config = dict(
    norm_place='pre',
    positions='rope',
    rope_fraction=0.25,
    qk_norm=False,
    attn_scale=0.0884,
    tie_embeddings=False,
    parallel_block=True,
    init_std_o=0.0,
    init_std_down=0.0,
    beta1=0.95,
    grad_clip=2.0,
    final_lr_fraction=0.0,
    train_tokens=829600000,
    dataset='wikipedia_en',
)
Each number is 200 + 40 x the weight over its row's rms, rounded and kept within 0 to 999. Layers, rows and columns count from 0. The size before them is the row's rms in percent of the matrix's.

# down: layer 10 MLP down (transposed), 2048x512, rms 0.0512, rows 432-484, columns 128-191
# up: layer 10 MLP up, 2048x512, rms 0.0961, rows 433-484, columns 128-191
down432,099,245,225,202,227,207,217,155,190,200,244,258,221,208,267,191,180,236,269,152,174,237,211,204,156,233,145,218,208,299,233,244,219,185,235,243,176,178,238,324,123,213,160,163,207,223,197,190,188,123,231,274,147,137,163,168,125,189,259,91,214,130,261,186,269
up433,084,211,198,219,164,208,197,222,126,191,196,162,245,159,190,216,127,223,262,156,202,202,194,165,166,217,167,218,189,186,272,186,245,201,117,237,266,195,151,142,181,199,273,245,225,196,200,211,216,184,272,181,234,125,174,234,218,167,195,168,184,143,158,197,155
down433,112,229,191,148,178,183,236,144,260,188,176,222,214,231,249,216,242,155,166,246,213,111,252,213,184,232,216,208,175,289,181,213,124,212,187,153,147,199,223,225,202,228,191,153,215,195,285,210,142,226,101,236,201,275,168,146,165,226,230,197,201,251,193,178,195
up434,100,183,215,308,166,180,211,175,221,162,188,222,203,244,203,240,183,244,137,167,188,203,233,250,277,242,207,264,172,177,226,154,187,241,252,127,200,211,188,168,188,182,208,184,203,139,192,232,173,264,254,188,137,219,210,208,230,161,155,210,219,211,202,156,205
down434,111,221,167,187,191,156,278,190,186,198,160,198,223,107,110,171,236,158,262,197,249,143,160,243,175,197,174,189,245,173,186,253,198,248,186,205,185,167,182,124,232,259,234,245,129,197,146,208,217,265,239,219,167,282,249,249,136,256,119,211,138,227,221,258,178
up435,100,158,252,208,270,111,178,215,184,235,216,267,215,288,212,142,162,231,170,228,207,247,187,218,178,205,182,189,182,197,147,223,169,204,182,217,177,218,135,166,122,236,168,195,252,138,162,219,151,247,222,235,116,204,164,154,217,127,223,233,275,124,259,197,206
down435,093,190,163,129,170,220,213,226,176,212,166,179,195,289,225,167,317,177,204,188,194,182,166,167,169,263,216,173,176,245,220,182,200,180,181,197,263,234,159,220,115,186,94,219,214,167,234,175,171,188,216,219,195,260,229,188,187,236,212,182,171,176,200,222,163
up436,097,203,222,171,320,224,263,172,138,192,197,246,248,167,164,263,225,168,273,231,202,191,163,179,152,142,200,182,257,140,251,135,271,286,270,201,180,213,161,180,287,165,133,177,207,170,179,189,267,143,221,213,266,224,202,216,275,161,196,139,209,169,205,171,224
down436,099,145,152,153,246,174,185,228,228,180,151,197,203,113,246,159,166,194,267,198,224,186,126,183,144,206,153,181,268,252,193,233,185,99,239,163,270,179,188,244,166,234,247,206,238,243,200,126,121,241,153,169,200,205,189,217,152,233,251,252,203,173,230,196,206
up437,100,77,172,192,212,182,205,169,211,151,179,182,232,163,210,201,197,182,293,198,145,159,208,191,178,235,174,224,188,207,212,168,251,248,229,163,180,238,144,202,239,198,120,175,198,152,138,205,182,248,166,185,216,163,258,217,185,196,230,177,174,230,234,200,172
down437,092,316,203,144,170,243,202,278,218,281,267,248,229,250,166,214,192,217,143,159,203,212,148,236,169,176,208,138,179,189,227,230,248,157,213,185,227,100,228,185,164,150,266,199,196,284,171,192,224,228,172,135,157,141,214,206,226,185,175,213,231,218,210,168,225
up438,097,193,231,199,161,188,181,206,204,238,204,206,221,253,199,185,204,210,146,215,165,206,154,203,229,208,179,159,190,197,203,199,144,233,268,210,186,232,199,186,135,217,158,271,258,212,146,198,192,181,260,154,203,225,268,227,231,221,202,184,191,225,152,173,213
down438,099,144,192,179,187,153,161,185,172,215,188,292,154,212,234,211,161,232,177,143,177,161,266,236,172,190,213,245,128,163,126,174,213,202,219,188,91,160,207,166,183,176,194,204,195,257,223,248,189,167,137,293,242,260,198,153,204,152,202,146,217,209,229,175,177
up439,102,194,192,229,217,186,172,172,146,208,155,203,185,161,134,251,138,140,193,177,199,171,162,133,243,208,242,213,233,207,155,166,178,189,137,166,171,225,192,247,236,114,200,196,210,181,218,231,194,140,226,139,139,171,190,189,214,211,143,211,223,246,254,249,182
down439,105,199,151,194,175,216,246,240,226,237,174,191,193,230,151,203,152,177,225,202,251,232,194,206,230,122,103,187,178,169,248,189,150,194,207,103,190,194,234,165,160,109,222,222,154,215,200,188,208,217,267,104,157,211,247,179,200,214,171,174,187,168,195,168,131
up440,098,176,216,176,217,208,142,208,217,224,194,197,182,202,214,204,226,250,142,154,211,187,194,246,214,189,211,241,200,229,214,255,168,241,173,197,250,212,193,241,125,218,194,169,203,116,138,161,199,221,224,262,244,191,257,200,191,282,222,190,220,125,145,141,215
down440,089,256,205,166,151,148,234,117,183,250,187,225,161,216,149,199,168,208,182,231,157,212,197,184,245,205,178,219,138,150,225,205,198,188,234,126,209,166,177,130,287,185,223,159,165,240,163,180,153,211,233,176,149,201,154,246,249,108,194,218,212,264,231,184,143
up441,101,210,143,170,200,172,183,179,205,249,183,214,193,145,116,250,194,218,192,220,158,203,235,203,210,173,225,154,222,238,224,107,161,210,179,250,194,164,264,248,172,85,199,204,199,152,132,229,226,165,163,243,191,190,137,204,245,157,220,205,196,212,200,154,169
down441,098,235,202,162,202,229,118,131,253,193,194,148,218,224,189,196,188,219,193,147,181,146,133,194,229,193,215,182,206,155,155,233,244,185,196,171,185,242,189,166,207,200,284,214,106,255,282,181,188,158,144,145,256,216,295,136,162,157,229,224,165,224,196,231,204
up442,106,220,227,152,170,194,218,255,193,237,270,212,236,218,173,240,236,218,171,230,215,169,231,191,236,160,223,159,279,155,235,148,192,196,203,171,187,247,163,228,193,168,188,137,303,116,167,187,188,189,161,228,88,229,165,225,119,187,169,230,145,258,249,156,220
down442,103,222,152,221,148,203,217,188,115,127,255,233,157,133,205,197,172,182,160,224,211,149,230,122,201,251,203,255,206,265,225,195,155,185,163,255,253,178,215,223,237,197,260,182,218,195,153,194,139,140,165,208,176,218,216,188,101,211,195,293,174,264,146,144,218
up443,101,163,166,180,215,241,181,231,172,156,168,210,155,188,213,144,186,232,194,250,183,218,121,265,260,202,195,119,184,221,210,293,164,169,207,188,217,224,178,201,127,217,222,211,250,128,229,110,174,179,230,230,174,222,198,184,179,233,204,204,211,205,180,285,200
down443,093,217,235,190,209,163,261,181,125,248,199,153,250,146,175,160,223,199,241,137,252,174,179,175,101,200,211,222,189,184,226,246,175,238,187,211,260,150,218,277,202,238,254,221,150,188,150,192,236,156,241,299,185,181,247,204,173,225,243,194,179,201,214,180,241
up444,095,216,228,112,213,179,304,221,185,234,172,248,156,193,214,169,212,248,118,241,174,227,246,157,238,194,182,132,248,184,202,204,192,142,225,224,195,256,74,201,141,191,195,241,151,222,225,199,175,217,253,197,186,242,208,131,154,184,140,167,171,197,249,224,254
down444,101,181,196,203,272,161,219,228,170,192,185,184,157,212,124,272,251,149,199,178,175,182,158,182,153,267,180,285,195,218,181,145,182,256,231,220,179,130,269,217,188,188,216,204,260,131,253,143,270,226,111,191,253,140,178,260,177,153,199,227,209,175,206,201,258
up445,097,197,212,199,198,241,281,211,123,188,260,201,247,219,165,226,203,194,149,289,205,252,237,196,189,157,220,206,276,214,235,180,222,219,208,220,158,277,165,198,169,193,219,158,148,228,135,148,229,199,289,176,201,262,201,248,231,186,196,213,215,216,162,209,142
down445,084,181,258,195,183,176,227,177,214,225,230,188,131,259,196,187,195,185,194,245,190,249,228,200,154,144,188,202,116,174,213,181,193,183,205,141,203,172,200,191,197,193,224,193,167,243,227,146,266,149,165,228,178,326,185,138,216,134,152,232,249,232,143,132,175
up446,103,188,188,207,168,145,271,100,210,186,248,212,113,156,220,258,238,178,264,223,277,217,251,137,267,243,180,179,193,160,206,281,135,261,179,181,152,254,206,179,191,160,232,192,174,156,193,178,86,243,201,224,165,181,145,231,225,221,208,230,177,151,173,196,242
down446,096,160,205,239,202,230,218,246,233,206,216,168,226,237,233,143,205,157,180,195,209,141,209,151,164,205,170,162,227,162,185,180,184,162,151,190,164,175,202,184,174,244,192,180,211,159,176,196,161,214,165,157,135,235,161,194,159,230,185,167,204,213,195,210,169
up447,104,145,148,194,156,190,154,270,220,203,214,204,172,224,208,163,219,233,160,220,216,157,231,179,267,204,235,197,156,163,181,264,194,218,237,240,150,184,159,188,197,212,196,203,157,195,153,198,176,204,191,141,192,206,198,214,247,203,194,196,215,124,152,205,190
down447,104,168,138,282,187,202,166,256,192,251,230,239,193,214,178,198,181,236,155,220,161,232,239,201,221,154,182,181,209,217,281,236,262,162,214,267,250,242,209,234,200,189,255,217,229,213,165,150,176,209,228,158,228,186,219,189,240,191,222,256,198,212,215,231,168
up448,100,207,142,195,241,251,204,160,144,182,172,180,195,154,164,167,218,146,220,176,182,217,197,198,180,160,226,159,206,143,217,232,178,153,163,140,224,208,240,286,204,194,193,187,230,233,205,166,221,220,220,154,163,199,217,207,243,225,225,221,127,260,149,147,246
down448,100,184,228,181,200,306,239,252,311,186,157,225,241,203,195,225,221,151,232,278,187,266,217,211,197,195,201,249,213,167,257,203,78,216,221,169,195,103,343,172,183,216,179,183,198,180,211,156,274,174,173,171,233,210,172,145,183,121,286,257,175,192,215,137,201
up449,102,231,253,189,153,201,180,193,141,212,237,212,257,152,184,127,181,178,174,213,225,175,186,203,205,263,139,307,195,203,217,242,216,189,238,203,168,269,188,212,187,302,175,214,256,199,220,208,229,210,139,163,215,270,150,210,198,254,218,166,200,231,214,209,170
down449,096,176,228,145,199,294,208,179,124,227,207,141,160,155,178,220,177,205,204,163,223,149,198,233,239,183,244,112,227,125,163,249,157,155,158,172,167,169,169,254,170,242,189,204,120,220,209,200,191,193,263,262,258,247,262,232,156,198,162,257,154,246,172,186,135
up450,099,282,129,230,188,199,191,212,192,168,203,174,193,164,200,247,228,228,227,230,213,171,249,232,180,131,144,206,234,147,211,203,149,241,243,215,117,185,183,189,153,224,244,195,230,270,200,234,192,189,173,224,120,202,162,266,242,249,181,193,128,180,229,163,252
down450,097,229,115,175,270,339,187,189,248,198,162,207,228,187,270,240,156,184,207,242,177,225,132,205,159,145,171,296,256,196,167,149,177,279,220,176,198,204,224,134,200,186,160,223,233,239,139,214,163,169,195,174,138,209,195,196,185,186,147,139,213,208,223,168,201
up451,097,185,204,260,249,185,245,201,193,230,161,216,180,236,150,182,215,199,176,219,198,127,200,178,220,269,295,200,182,168,152,210,256,217,129,233,178,186,227,177,141,117,165,193,198,140,175,200,208,156,173,190,142,218,196,185,180,218,198,297,178,223,150,195,220
down451,096,168,143,207,267,200,155,166,175,228,211,258,174,189,269,160,199,192,240,157,100,201,199,164,151,252,105,156,235,203,159,218,197,157,189,183,175,177,191,248,125,218,267,157,202,126,270,143,232,208,162,153,207,173,191,151,144,186,158,268,241,217,222,139,274
up452,107,206,182,145,174,187,217,219,206,211,198,182,236,170,218,150,228,216,209,194,257,217,158,212,158,167,342,213,211,214,231,197,267,258,242,229,246,172,223,213,238,176,227,143,141,149,143,211,156,177,182,235,243,210,217,292,235,224,214,208,221,180,187,256,232
down452,113,217,214,260,181,166,216,208,134,206,165,186,118,181,207,159,190,115,178,233,211,220,186,119,163,135,229,155,185,244,183,171,207,207,205,284,175,166,191,127,227,213,219,192,202,142,187,231,252,117,241,179,74,217,135,190,261,190,162,186,266,217,152,222,155
up453,097,130,198,190,203,213,254,212,148,128,250,188,185,197,162,201,147,183,202,172,224,224,232,252,148,193,196,186,193,172,167,193,275,193,290,160,188,175,211,190,163,225,239,175,190,122,241,246,150,172,244,217,152,172,205,148,184,167,170,236,241,189,263,209,161
down453,096,281,227,278,98,224,176,157,223,123,155,175,131,229,242,159,224,174,169,225,233,210,164,222,272,190,272,143,259,203,244,157,107,154,171,298,152,236,232,235,177,203,219,217,203,245,196,222,300,221,162,204,205,170,191,232,145,218,192,192,231,213,260,185,206
up454,103,245,274,226,132,245,206,262,143,259,232,187,257,223,224,204,92,235,181,225,143,189,214,190,196,128,233,223,181,224,188,236,197,231,243,161,316,192,130,136,166,184,202,192,283,185,217,221,156,115,209,160,142,182,218,200,221,137,208,197,195,240,250,244,168
down454,094,193,217,193,228,276,258,159,200,240,192,156,188,252,181,193,212,182,196,212,258,203,166,199,246,171,170,204,199,153,193,196,149,241,203,105,223,270,142,237,135,188,165,250,163,204,181,157,242,222,206,181,195,213,161,181,279,291,218,226,206,246,195,145,235
up455,115,178,108,181,195,173,214,147,213,211,209,244,190,133,220,172,162,126,242,236,185,204,147,184,202,209,259,180,241,194,147,207,207,187,231,204,138,301,175,276,183,245,177,224,217,225,209,235,174,162,234,207,217,205,231,237,224,200,203,165,161,161,251,168,183
down455,113,129,144,222,235,162,170,244,209,231,205,239,258,202,222,208,197,185,175,216,233,141,145,125,241,227,204,183,185,155,202,240,220,167,175,155,227,215,124,197,209,217,203,229,148,173,135,164,252,243,175,142,94,237,187,141,202,230,221,238,186,193,211,110,284
up456,101,194,188,202,182,168,166,323,182,268,97,216,204,226,227,162,176,227,204,174,170,168,294,246,279,192,172,235,239,216,193,239,200,195,198,197,198,249,163,129,159,206,214,223,182,249,212,193,261,222,228,205,176,205,206,192,261,231,244,242,261,232,203,173,175
down456,092,203,181,171,163,165,220,169,144,245,215,184,191,208,218,175,174,225,242,195,195,224,206,224,229,226,208,165,133,225,158,198,190,204,223,186,219,200,203,136,210,230,246,194,258,217,174,166,171,182,237,329,239,126,180,198,194,129,221,187,253,232,172,210,215
up457,099,208,211,263,222,208,226,221,201,281,215,217,174,200,222,207,240,171,211,205,261,222,208,178,216,180,230,213,213,159,96,194,198,119,217,128,164,215,189,214,166,199,71,222,191,187,146,227,195,246,246,182,115,183,237,234,183,248,217,245,203,171,212,75,162
down457,103,262,161,220,201,148,190,152,234,232,194,239,180,148,244,238,162,96,172,190,198,237,173,149,185,179,190,250,177,282,252,235,185,227,205,165,208,108,212,193,212,165,163,243,203,247,263,243,194,141,191,167,231,175,210,180,155,156,206,237,170,223,248,215,215
up458,097,277,216,224,270,235,223,160,170,212,158,292,228,226,192,312,166,229,210,171,224,117,246,267,189,179,248,192,187,176,216,150,216,247,207,170,254,133,223,177,190,214,238,177,217,211,139,194,231,193,121,251,163,219,245,200,156,257,208,236,188,171,128,217,159
down458,096,217,198,201,236,189,172,145,234,265,168,124,141,221,233,190,173,189,204,166,175,283,198,168,165,181,175,252,237,172,175,232,199,166,207,120,193,246,194,163,188,213,232,209,218,147,226,268,151,177,260,241,199,235,201,202,220,255,190,239,190,262,296,186,262
up459,101,238,226,251,175,132,242,242,231,179,195,175,228,225,258,196,201,193,153,185,274,230,148,189,205,248,225,198,218,134,196,195,289,204,167,196,177,227,187,176,252,237,242,233,214,145,219,156,190,137,217,144,190,105,211,271,229,178,181,240,240,159,211,172,210
down459,080,182,177,180,205,196,251,229,200,215,226,174,198,210,196,216,134,233,173,234,253,173,226,202,252,125,229,165,198,194,233,238,138,191,170,264,209,209,170,216,155,172,200,222,184,186,177,200,190,289,148,208,158,259,175,239,239,165,160,247,163,194,218,212,227
up460,083,265,254,149,193,148,219,179,175,181,152,162,138,163,227,206,206,123,266,155,156,189,218,188,207,195,213,137,249,208,251,91,196,151,168,181,190,178,142,208,268,97,255,146,196,206,152,178,221,210,226,208,235,144,162,187,180,202,89,190,103,188,213,165,201
down460,134,204,110,231,254,225,203,176,244,141,219,231,236,201,208,191,222,224,171,265,201,198,187,286,116,238,146,291,191,192,171,229,191,236,215,264,189,220,180,184,167,241,214,246,232,219,191,262,192,244,243,135,237,147,231,185,210,233,221,209,170,236,138,235,184
up461,098,204,240,220,224,233,200,227,190,250,226,134,211,172,182,188,260,261,178,193,322,248,249,176,133,242,187,204,199,239,217,197,175,168,167,169,180,182,220,232,220,172,180,170,204,177,174,210,199,151,159,210,205,298,214,201,229,281,290,210,191,206,194,207,262
down461,091,154,219,184,139,245,197,166,165,217,165,172,291,179,209,183,265,97,198,123,203,157,136,129,158,174,195,176,183,207,230,205,256,192,221,313,312,147,171,212,185,277,207,165,227,187,280,275,177,259,126,176,203,221,223,218,161,212,129,203,234,221,166,245,190
up462,099,164,220,257,191,215,125,132,209,257,175,180,82,232,221,183,233,190,108,264,183,206,198,199,202,159,172,142,261,192,238,214,175,210,156,226,190,242,261,241,259,227,174,189,150,224,245,281,164,158,197,155,146,143,156,151,257,203,238,149,199,236,224,284,194
down462,090,200,211,235,131,202,322,219,192,202,269,188,207,180,207,158,177,186,248,241,190,209,198,173,181,251,223,227,163,216,217,206,194,171,198,169,208,212,158,220,179,233,224,217,267,187,233,242,192,195,187,195,173,158,199,205,258,155,213,260,212,241,168,237,142
up463,106,225,121,284,170,209,197,258,187,224,198,157,175,132,170,252,85,170,145,151,193,171,203,160,204,143,252,226,206,250,179,234,196,190,150,225,215,186,217,236,144,154,210,229,182,154,123,178,263,161,144,197,207,236,157,185,193,196,207,212,138,182,191,230,216
down463,099,185,239,165,171,157,139,162,161,246,251,241,210,151,251,170,240,208,186,164,299,205,234,133,163,162,131,291,196,168,206,180,144,121,199,256,192,245,250,180,123,183,243,239,245,146,180,196,208,106,220,175,249,146,233,208,222,221,215,230,174,229,225,136,168
up464,101,206,155,240,236,232,282,212,159,207,208,166,144,163,180,206,236,252,144,232,212,175,196,143,150,234,267,237,202,197,174,111,259,221,202,205,191,192,238,267,202,166,239,195,216,230,206,237,186,185,139,144,255,173,256,259,174,160,223,229,166,203,228,237,185
down464,102,165,169,217,159,249,169,220,264,179,229,258,165,221,196,176,144,218,216,242,237,152,155,162,153,231,192,220,130,176,209,222,157,180,191,149,238,250,244,197,226,186,182,191,194,257,188,239,210,239,283,198,86,214,246,179,234,249,176,155,253,170,183,240,136
up465,098,180,163,197,194,218,185,231,86,228,216,236,250,258,176,196,227,186,261,256,187,250,200,202,216,196,204,185,217,143,102,205,257,265,235,191,149,160,215,164,157,290,213,338,196,231,203,174,108,183,174,107,163,197,146,227,213,165,152,232,178,162,219,205,166
down465,088,219,200,196,167,147,263,239,129,159,227,161,200,203,276,215,179,199,195,269,220,234,199,219,259,216,208,127,157,170,195,177,169,192,239,190,253,205,219,169,259,188,205,179,192,171,213,214,208,229,241,197,113,179,154,201,167,236,238,250,273,168,227,186,238
up466,105,238,219,191,273,206,231,209,136,148,250,216,106,202,217,238,229,177,183,226,211,235,255,146,255,192,151,212,241,242,177,232,252,191,201,161,174,189,138,259,164,155,143,150,201,136,225,211,215,172,144,213,298,208,229,213,247,142,191,201,184,235,189,238,253
down466,101,208,238,230,262,172,230,177,166,210,206,204,145,228,225,223,239,117,196,195,228,229,158,216,210,214,139,148,189,128,114,198,207,183,242,206,170,222,154,125,239,230,194,178,176,170,151,115,192,204,223,221,141,188,205,205,139,217,263,163,144,232,173,195,213
up467,102,208,180,208,147,149,163,231,193,218,271,213,242,173,229,225,229,185,205,213,155,177,204,191,168,201,264,186,164,227,231,221,152,331,205,190,168,97,191,150,154,194,276,202,176,217,155,242,220,263,262,194,159,282,240,173,224,219,195,169,222,242,240,204,171
down467,101,169,281,152,224,216,136,196,250,233,190,221,237,171,147,290,229,222,132,117,205,203,147,153,235,196,223,148,151,220,222,136,139,224,175,164,191,250,211,167,145,207,210,232,160,277,185,187,217,163,163,163,236,210,267,251,241,246,222,235,236,193,167,201,173
up468,100,160,234,190,219,221,201,253,206,172,162,216,231,251,199,201,216,215,259,196,251,117,263,209,227,137,239,196,181,210,212,221,196,163,200,170,167,187,218,152,150,262,180,203,132,143,224,168,209,240,235,158,183,246,246,185,206,195,132,191,152,184,150,128,219
down468,113,260,210,156,228,185,220,135,181,133,147,252,165,165,195,233,189,233,220,265,244,234,214,247,253,168,169,205,111,201,184,246,276,200,208,263,258,209,242,254,246,162,296,191,205,214,191,197,264,196,151,234,131,122,220,172,117,187,206,277,213,219,158,127,113
up469,097,245,190,231,284,230,195,208,206,285,66,193,149,210,163,183,231,219,264,213,201,187,189,175,176,179,210,233,177,171,197,207,161,217,201,173,178,176,244,108,206,122,266,184,194,171,180,155,196,290,215,146,178,226,255,220,250,178,191,240,208,179,311,245,206
down469,097,227,258,180,158,149,201,174,221,156,247,248,174,132,224,213,192,166,190,171,206,217,268,189,220,164,182,107,161,239,161,204,230,206,211,234,228,133,262,199,136,165,178,184,275,239,158,248,246,229,222,189,225,216,164,197,131,228,197,222,147,187,222,193,221
up470,103,244,262,252,179,231,261,201,179,246,169,155,176,182,234,215,198,174,194,123,236,247,235,165,194,150,260,178,150,265,137,213,220,232,174,226,210,181,135,241,216,237,200,208,226,189,101,184,173,196,159,140,165,169,145,224,236,223,131,269,151,250,202,184,221
down470,103,172,195,165,203,193,218,259,224,252,148,82,259,207,188,216,166,205,253,207,207,198,254,189,174,187,220,241,215,216,175,170,159,248,133,212,149,160,190,239,156,121,193,192,200,204,182,177,246,238,187,243,172,160,186,181,213,171,154,224,245,183,123,200,245
up471,117,226,218,240,189,194,209,209,237,206,143,153,226,196,261,128,207,224,255,181,165,192,211,222,130,249,187,202,55,206,194,206,221,174,131,122,140,161,246,230,119,247,199,196,210,147,183,219,221,238,187,254,208,203,189,167,251,244,301,180,167,192,214,215,193
down471,115,241,241,200,198,176,185,205,226,182,181,260,200,204,145,221,112,218,193,272,226,228,240,118,213,172,155,177,232,236,145,225,196,184,200,214,212,243,169,193,186,133,202,228,107,194,173,176,178,187,120,267,160,214,194,152,218,247,222,170,194,235,175,224,181
up472,103,192,134,196,194,159,172,161,269,246,228,126,192,250,160,274,200,170,164,243,143,194,171,209,239,237,259,246,131,226,187,236,240,243,252,219,154,170,167,248,215,185,197,205,31,168,72,250,185,142,239,125,211,213,216,217,260,141,218,192,196,231,177,242,272
down472,100,195,242,139,201,224,138,228,186,224,173,185,224,208,272,159,182,280,119,203,156,188,137,177,148,212,190,233,295,217,219,215,126,290,200,198,227,219,150,196,237,244,202,182,203,205,167,99,273,261,203,162,198,230,243,210,124,195,209,231,156,230,135,197,206
up473,099,176,199,215,182,254,132,209,228,167,231,153,167,243,200,213,237,209,178,224,187,171,240,292,247,214,301,172,239,214,198,210,203,177,163,217,150,243,202,217,211,182,201,203,191,158,231,204,177,203,114,250,156,194,208,202,150,238,240,215,201,281,258,246,210
down473,096,211,199,222,122,165,219,125,206,232,180,172,172,145,171,152,228,103,258,207,209,261,163,190,170,180,197,259,212,279,218,168,233,247,144,261,190,159,278,143,170,184,211,172,207,221,208,241,195,175,216,283,199,162,225,227,236,162,203,169,231,205,253,215,250
up474,103,169,152,162,248,207,184,197,202,208,181,196,207,218,242,230,186,263,208,211,226,226,234,228,189,168,209,207,171,244,178,142,191,178,173,166,261,164,206,238,152,206,140,140,165,165,202,290,223,132,179,166,201,215,191,197,164,188,239,159,221,176,220,197,212
down474,093,266,263,191,217,170,197,274,187,146,193,250,201,208,184,297,198,151,277,112,177,196,209,223,193,289,213,247,231,211,215,239,185,289,206,181,237,156,180,232,113,149,215,133,286,204,257,194,197,189,182,178,207,150,234,152,250,204,175,197,243,267,222,167,263
up475,102,183,265,158,124,194,153,302,105,250,235,132,243,175,238,179,175,234,205,249,130,192,190,222,158,179,244,206,140,211,221,215,182,146,236,194,157,208,224,196,165,157,215,232,213,185,191,141,216,232,240,149,171,168,250,232,227,222,194,222,242,214,234,181,190
down475,093,255,204,146,224,151,158,185,218,204,133,201,239,251,240,209,254,207,180,145,228,245,274,165,124,204,173,210,275,230,156,213,168,172,180,190,122,210,162,204,217,196,205,201,239,232,222,214,170,167,268,181,285,165,187,111,190,187,179,195,192,187,188,163,135
up476,100,146,205,210,265,137,247,151,176,216,224,188,176,189,210,129,213,168,206,263,241,199,170,221,124,199,171,192,134,182,166,222,251,182,205,253,158,189,247,174,222,246,256,205,214,241,214,240,250,227,161,261,163,259,210,258,221,212,278,255,195,274,157,245,160
down476,102,189,195,235,219,242,245,176,217,189,230,237,220,125,161,207,218,94,242,220,255,193,196,198,190,195,256,224,244,170,203,189,181,212,237,225,123,271,139,187,165,291,197,207,188,163,184,172,227,164,187,162,213,230,157,240,189,195,278,240,201,233,225,247,206
up477,086,260,157,251,197,189,233,268,213,174,159,138,215,190,173,164,276,159,190,201,191,197,183,229,245,225,157,186,265,222,270,215,235,271,193,276,258,221,248,180,203,199,224,206,127,249,174,142,210,194,178,206,224,106,233,188,183,188,173,234,230,206,246,218,113
down477,105,155,186,176,231,205,239,232,179,185,194,222,116,194,197,237,156,285,163,215,156,213,204,164,157,247,214,238,163,171,108,154,302,163,168,155,159,158,157,176,198,228,162,204,274,189,235,303,141,185,232,254,154,207,168,242,171,187,240,283,209,165,116,160,238
up478,101,230,170,177,198,239,163,190,147,214,182,197,240,194,174,229,193,106,282,184,255,234,200,195,228,179,151,251,229,199,151,260,236,163,222,246,151,176,117,227,210,164,113,182,224,232,225,267,197,204,244,215,138,232,199,185,202,257,139,213,217,171,191,251,219
down478,086,182,203,195,217,207,221,187,224,200,206,226,165,246,189,170,174,212,240,235,168,234,237,195,187,237,265,259,176,204,207,226,270,230,189,170,136,181,196,133,185,260,209,243,175,241,229,239,162,222,180,265,197,190,175,191,219,219,214,240,159,264,184,216,179
up479,101,173,252,250,273,255,189,215,211,164,194,195,225,184,185,159,206,197,184,178,184,223,246,147,185,236,132,156,180,232,237,203,167,253,85,155,212,203,133,216,202,167,192,170,223,144,194,260,223,193,130,287,197,160,161,219,214,230,252,159,247,173,217,178,201
down479,095,207,187,247,148,172,144,198,160,219,235,157,166,170,148,212,126,284,195,175,231,234,236,216,257,76,214,191,242,179,168,215,239,138,206,261,178,183,193,193,210,268,240,240,219,201,277,178,172,220,188,155,160,299,208,201,191,254,193,289,189,210,211,260,201
up480,101,180,156,214,221,184,237,126,197,289,194,154,188,156,198,122,209,160,172,156,247,197,154,248,286,206,206,216,156,128,181,255,192,170,172,186,149,206,148,181,232,190,210,158,243,162,227,203,254,229,137,215,192,223,190,181,201,265,207,106,218,200,195,182,154
down480,096,209,193,275,215,250,89,202,228,242,203,198,167,111,182,184,205,178,239,111,214,94,184,247,182,199,180,168,188,192,221,170,176,224,131,142,165,261,197,175,206,202,200,274,185,135,207,170,198,218,272,229,211,209,161,176,227,163,176,181,244,193,185,191,247
up481,096,234,196,183,123,245,230,97,220,251,137,215,162,206,152,170,207,286,158,183,188,181,158,152,168,239,207,240,218,244,248,172,227,236,242,205,230,223,160,225,223,230,118,211,251,176,183,180,185,217,191,196,237,158,196,130,208,153,219,187,185,197,163,198,176
down481,096,182,246,170,202,161,225,298,252,269,205,145,208,116,272,190,274,207,293,201,308,200,257,237,210,156,219,167,173,225,151,264,192,208,191,124,129,163,196,131,161,216,265,201,124,221,159,206,193,199,185,222,164,140,192,150,200,231,280,140,194,209,245,228,196
up482,106,162,200,217,190,255,234,157,168,144,179,250,168,160,186,178,134,209,217,215,172,164,193,227,199,176,146,224,113,159,228,232,193,150,211,158,167,155,197,213,225,164,184,235,184,149,160,136,214,198,171,166,138,165,243,193,217,232,201,221,161,242,281,214,257
down482,101,194,176,214,219,248,167,104,187,213,156,272,220,246,262,220,223,204,241,139,227,170,211,210,190,189,171,205,166,273,199,174,213,241,202,190,227,266,182,160,238,208,210,181,284,134,166,185,170,236,161,237,155,247,245,199,151,256,282,171,234,211,155,234,177
up483,095,90,178,250,183,188,115,202,150,237,266,129,188,215,200,170,224,185,184,232,185,175,195,179,293,183,192,165,172,248,272,237,129,224,271,217,137,216,181,239,132,191,192,257,193,117,214,188,225,188,237,126,236,197,217,205,222,164,225,188,224,193,262,213,228
down483,097,207,166,206,207,195,233,268,198,220,240,186,234,322,185,257,193,215,188,246,171,229,215,125,244,227,216,135,159,155,181,220,219,182,161,242,212,203,228,223,201,184,229,230,168,143,204,166,208,116,154,195,143,201,145,149,249,193,149,134,222,200,200,179,147
up484,089,230,223,151,181,200,207,154,146,197,195,150,178,152,256,199,218,91,185,183,178,241,181,218,184,268,204,172,232,180,150,206,219,186,127,202,108,191,179,207,178,246,205,166,185,243,158,232,169,209,186,246,152,179,191,183,236,209,231,210,174,315,175,257,300
down484,117,176,164,191,203,204,203,217,148,184,185,218,259,258,167,195,137,220,197,194,185,152,214,194,235,191,223,141,178,194,245,128,253,174,221,237,258,226,245,206,201,202,237,216,267,105,169,221,249,184,194,252,197,190,195,142,96,231,142,279,115,163,194,207,184